Weights of a small GPT-style language model, trained from scratch on English Wikipedia: 9 layers, LayerNorm before each block.
Each number is 500 + 40 x the weight over its row's rms, rounded and kept within 0 to 999. Layers, rows and columns count from 0. Numbers have three digits each. The size before them is the row's rms in percent of the matrix's.

# down: layer 4 MLP down (transposed), 640x160, rms 0.157, rows 609-639, columns 0-31
# up: layer 4 MLP up, 640x160, rms 0.16, rows 610-639, columns 0-31
down609 102:536551463479424526485509474457543401504468500489522506465548542474458557518518428433500556442510
up610 104:435452513467505501487539465460422504499493415572550512418510517515485440484587512479531571529524
down610 118:466433541561508558540450462436496529390523573484496491511467484486519549465545491400505515520515
up611 097:452501481463504489568483512593476484508501489515450518505512401478566514538530555487508437472504
down611 103:526538450477543508484514525514542448519398459515455561512538525563531491512493535585446482460554
up612 096:508511480534511437486455454541503474477556494469494485484474462510529481501456439486496474460437
down612 098:526491477486510510438543487556535508558484531534479489516536568539548587501396560513487474498489
up613 102:586471524496534495505462466547514507460465475562519550515560481601553430419494519476473508507554
down613 088:569495538499469456490591435553450526555532460512527548489496468548554548504517541516503537533526
up614 090:447448539472504461482565472578483475492459469508484476494511554487476559526427536427507520506518
down614 092:422465488401443494447461533514500544483495461553472434528471457469532510523562518527544506503478
up615 086:466467452560506538567423466455497409401430479503469503498495530502508494488492495510533396522580
down615 093:537485508422516471501554515398537407469445463554513522556484512485540468494446506501564488515493
up616 092:576518454468483500506500565592521483463470509490521447472486480495453518451552475517529440471456
down616 092:494462500502443528487482569500492500491457523483502423462483441522508509490508498611493504506500
up617 100:465464514460512430526519513484498493441464477489561526521478537490461512510548414487503566473404
down617 105:532465494530521478446486479496493576483527480536451507507550485515559506503453466490505551507413
up618 107:518545523522533556494511449491558512435574493496527507485535470543498561463522537479451502489598
down618 092:484495576510538460463505505541508551476502512491502528463491479432475464572468432463529465522532
up619 093:453484454556480583520470492521506444474488511486496530456503533457534527470377529461469418492465
down619 096:434441543495543518437534523483439578442459542560541513605450488514469491419484475500477486485486
up620 108:542515521482554515571439426441526525536515416536468499442484478493548499484514495426486457491530
down620 105:495456594470529496480505447473485585436502552501467453506563459446453526513448490467446489497478
up621 104:532562522530448491506503472524454513484536540508419508462517505600534523479499544483489550485504
down621 110:532544503534541495539462545477466524550515502483428526463491584483536536553533495470620480484438
up622 091:384541492489518530515528526465524505462475471472479452460576528468543461553388457502534522519471
down622 099:546538510514460471568563453535537475511445468490531465548589459477528570555511415536553465455485
up623 104:532489505520537522539484534503474467471488449495461548508480556489506533518472478467429377518458
down623 098:495508488525450447485464454529515477440521457535491490491520551539503551466431445513572484530508
up624 106:562502458605498482518531551501527500512531508586470505524441484492477525549499525485506496428509
down624 116:431544584532569451559462505481450451387490473502491530557455505542473475539505503518528561472518
up625 103:506543483472420543455489556468490444552490445473527472512508522547579511525495481492484477516432
down625 092:557453505487501488489464546545548540538502457463523456472453498494465487514498538504461418507436
up626 094:514466520490514424525551519482522539522494460550458454513492531500470542500542493444465514597534
down626 091:549486505491495544486504532550451490554516478489438531424466449457541439573499516494532543486529
up627 095:523420532483513445523535445498419541514434436465541483518538531537499544430411457506481608515448
down627 094:536475532464541534452533536500588544502521490464472482497512464443507513521442511555455429416492
up628 085:480458468476470514515503500555499503507486518506501483372535476570511542478507510556493444524478
down628 098:475579499472502520479481456423514556470520587471495566530525531472516509521492481487490484436500
up629 098:456489527500577467520477534497483498472455497503490451478506525470479462513471498489507528572481
down629 095:480487441550517542535506500506567424482541547539524517396480449456514531543558487469546502493520
up630 108:554481487504538513507520491512497568471497466476463470492500497472547479454494532514474438618472
down630 112:508491503533476510479516463464553488490505543506485496544571544572522436495443542552473504481500
up631 101:506540503516534590482476517436522475491511463524428474508522428448482485540540467506525508458529
down631 097:533462503499459535504479518443413472478520475484503409448498440497538485535512457523505508530571
up632 095:516460549464563470461482436467476510483491517414507507435541508512515565444531510485519537623465
down632 106:476493498490467495471506473516437479464514563488462567502469534526568517515488502449534506459393
up633 104:505524544471514391451483523513459472420499543490507561487466504520521472534555500475418557491574
down633 093:513468495533559462487540559509496530535507523547487508437496530446454438501500468575450520399475
up634 087:513450473493466514520529470437444561435468468454530503496517515547497474513554540534546548533473
down634 090:582539484529476546485536481509532508541487531545524471508496498506514493492501443554549473482515
up635 103:487461474509515510496520510463519495530470448552424472529466529547534484490561542419482518451552
down635 100:454522478427519491491545494513556516504538600479445499457529572475482460429525492522493492489514
up636 113:552464534553488450602441444450454450527514598500507498479515464496527525509503454529490531486512
down636 113:547482477484481491519430448453491560473538532474475422475608511471485463519512544445501527531453
up637 097:432500511494490517544523466452514479456534528531512484502581485610470538528481497478523537539508
down637 101:497495469546473469505539477459519615505513535459438502528517542552560486495457536495546464480479
up638 099:534463471446579470501466529512511521466498568462599440459514458485479529547500495473440531491544
down638 094:458469585558510482525520545538474481488450444466523538516510569542476542517537500540564507520458
up639 092:439519444586487516530479504554550399469538461483412517480464510478517508576465490535466512516491
down639 093:494475532482465491489486526479546479440476494503520464427451540460500530477470537579535499467468